{
  "n_head": 2,
  "init_std_qkv": 0.0442,
  "init_std_o": 0.00785,
  "init_std_up": 0.0442,
  "optimizer": "muon",
  "lr": 0.00146,
  "decay_fraction": 0.631,
  "decay_shape": "linear"
}
Each number is 128 + 24 x the weight over its row's rms, rounded and kept within 0 to 255. Layers, rows and columns count from 0. The size above them is the row's rms in percent of the matrix's.

# layer 11 MLP down, 128x512, rms 0.0938, rows 109-127, columns 320-383
size [123 102 109 102  96 100  96 101 106 104  99  91 119  96 103 108  95  92 100]
[[141 151 136 113 122  96 105 166 171 125 144 166 147  92 111 112 144 135 107 130 124 134 104 134 160 129 127 139 129 132 138 128 137 126  93 158 119 127 181 115 130 139 160 116 116 116  95 134 138 127 116 173 140 137 105  99 121  90 119 120  84 146 123 152]
 [152 120 130 149  90 104 120 191 122 142 118 119  94 146 113  91 117 112 157 132 126  90 123 156 129 120 142 144 121 136 105 159 136 135 115 117 147 113 104 133 132 132 106 135 101 121 189 132  75 125 125  90 129 104 157 130  72  82 118  81 144 147 109 118]
 [ 92 121 129 168 108 147  71 111 137 116  76 125 183 142 139 108 117 123 161 124 142 148  76 120 113 107 109 112 133 126 119 126 111 115 145 154 119 156  66  93 132 119  97 127 135  90 134 128 144 133 110 150  86 114 125 126 110 171 107 119 140 134 128 120]
 [141  97 141 131 134 141 124  98 126  92 134 145 137 100 127 130  87 140  89 175 147  85 104 130  84 178 141 148 105 107 106 141  97 105 121 111 123 115 139 119 158 137 106 142 115 120 140 149 124 127 127 133 145 149 173 135 151 154 128 163  85  89 139 142]
 [105 139 164  94 154  80 107 139 152 117 138 116 112 130 111 134 147 123 175 115  98 110  86 119 133 105 115 140 158 134 101 137 121 116 129 126 139 112 126 168 151 109 119 150 127 126 135 113 131 100 147 140 113 122 154 117 138 168 104  86 144 153 115 119]
 [ 76 100 153 163 118 146  90 119 130 139  82 135 140 151 124 109 157 141 180 136 137 170 112 174 124 168 187 132 125  97 101 102 106  86 133 110 154 174 123 125 122  84 108 143 109 143  82 117 161 134 146  80 136  96 154 121 135  98 126 151 128 140  95 151]
 [141 139 129  93 135 148 187  89 117 161 150 134 120 158  93 110 176 119 136 115 108 101 130 140 154 127 123 145 112 156 122 127 121 108 135 173 140 131 128 130 116 144 151 132 121 167 154 139 155 140 154 156 122 124  90 118 145 101 144 142 132 128 104 118]
 [157 134 108 123 107 133 110 141 146 135 130  85 159 146 113 143 112 133 143 126 125 125 114  89 127  89 139 123 118 111 119 105 128 123 119 111 153 125 110 149 142 131 126 161 166 119 125 115 154 149 116 109 140 107 145 111 134 115 149 165 178 126 119 135]
 [135 157 133 131 183 120 171 137 125 122 136 131 130 120 116  71 142 139  84 129 137 140 135 129 122 132  85 137 135 164 122 132 144 125 130 140 139 149 146 129 143 148 175 134 120 153  80 181 107 134 105 163  96 103  98 114 119 114 113 163 153  87 101 121]
 [155 171 118  82  95  99  96 104 155 136 128 145 106 112 129 133 152 104 145 167 128 167 140 164 108 128 106 152 121 120 138 121 108 138 176 117 132 105 126 110 111 120 145 129 162 138 137 106 159 152 122 170 150 101 162 102 121 164 154 147 149  94 125 143]
 [132 126 117 148 120 183 109 152 129 129 127 108 133 172 162 150 141 119  99 127 128 105 143 144 168 110 181 142 160 152 110 129 118 113 129 144 135 144 117 109 131 127 134 124 112 120 101 128 125 129  82 117 101 125  85 134 127 104 122 129 122 156 138  97]
 [127 117  86 148 119 147 137 102 103 155 137  79 127 132 144 117 109 125  63  86 164 177  98 123 149 117  90 118 131 140 123 161 141 138  87  96 158 130 164 126 128 127 145 160 134 152 100 122 106 137 143 156 122 115 152 169 112 112  83 150 119 115 113 183]
 [162 137 153 106 107 162 138 144 121 119 120 116 101 116 117 103 112 131 133 158 150  81 150 119 108 146 100 172 138 150 144  87 112 145 130 130 105 118 139 115 122 116 157 133 101 118 129 113 134 151 174 134 122  96 143 139 120 100 109  90 104 170 143 129]
 [194 122 147 104  99  87 118 138 121 155 128 107 121 113 145 117 153 127 115 132 143 134 126 124 151 118 108 130 142 121  96 124 136 135 132 154 103 140  35 168  87 156 145 133 137 123 127 174 101 130 116 109 133 146 129 111 120 127 188 100 107 126 175 136]
 [ 89  77 127 121 147 135 127 135 116 106 145 149 127 157 163 148 115 161 148  95 122 132  81  87 100 107 115 129 114 117 140 120 105 118 119 146 127 148 141 136  91  99 111 131 125 131 122 227 151 136 114 104 113 158 125 132 142  96 140 133  74 161 156 122]
 [168 132 113 133  78 158 155 133 137 102 131 143 103 111 104 121 100 111 108  90 137 116 131 134 133 109 121 146 118 131 123  87 118 137 115 120 110  98  95 110 142 189 107 113 134  98 131 111 133 102 134  96 102 110 135  89 149  99 110 106 193 133 177 179]
 [144 106 106 123 153 101 117 147 110 125 107 130 120 135 151 152 100 218 105  91 110 130 131 143 141 147 110 112 130 122 119 138 157 138 119 144 118 179  96 153 150 137 173 131 187 124 131 123 135 127 122 138 155 144 127 128 132 157 165 156 130 122 179 137]
 [110 101 149 101 121 102 105  87 109 134 150 134 157 133 145 108  91 188 165 172 126 130 114 182 143 154 153 127 140 132 115  88 125 138 165 114 132 149 145 158 110 149 127 160 114 100  96 137  76 111 114  89 126 121 122 171 102 156 171 115 140 140 120 134]
 [ 82 103 156 122 113 105 121 178 118 131 137 133 104 118  94 126 110 121 118 123 166 145 117 127 141 121 168 150 129 132 139 192 129 135 151  77 133 133 115 144  72 143 115 110 141 108 165 152 172 121 141 145 158 136 161 111 134 121 162 103 126 158 135 166]]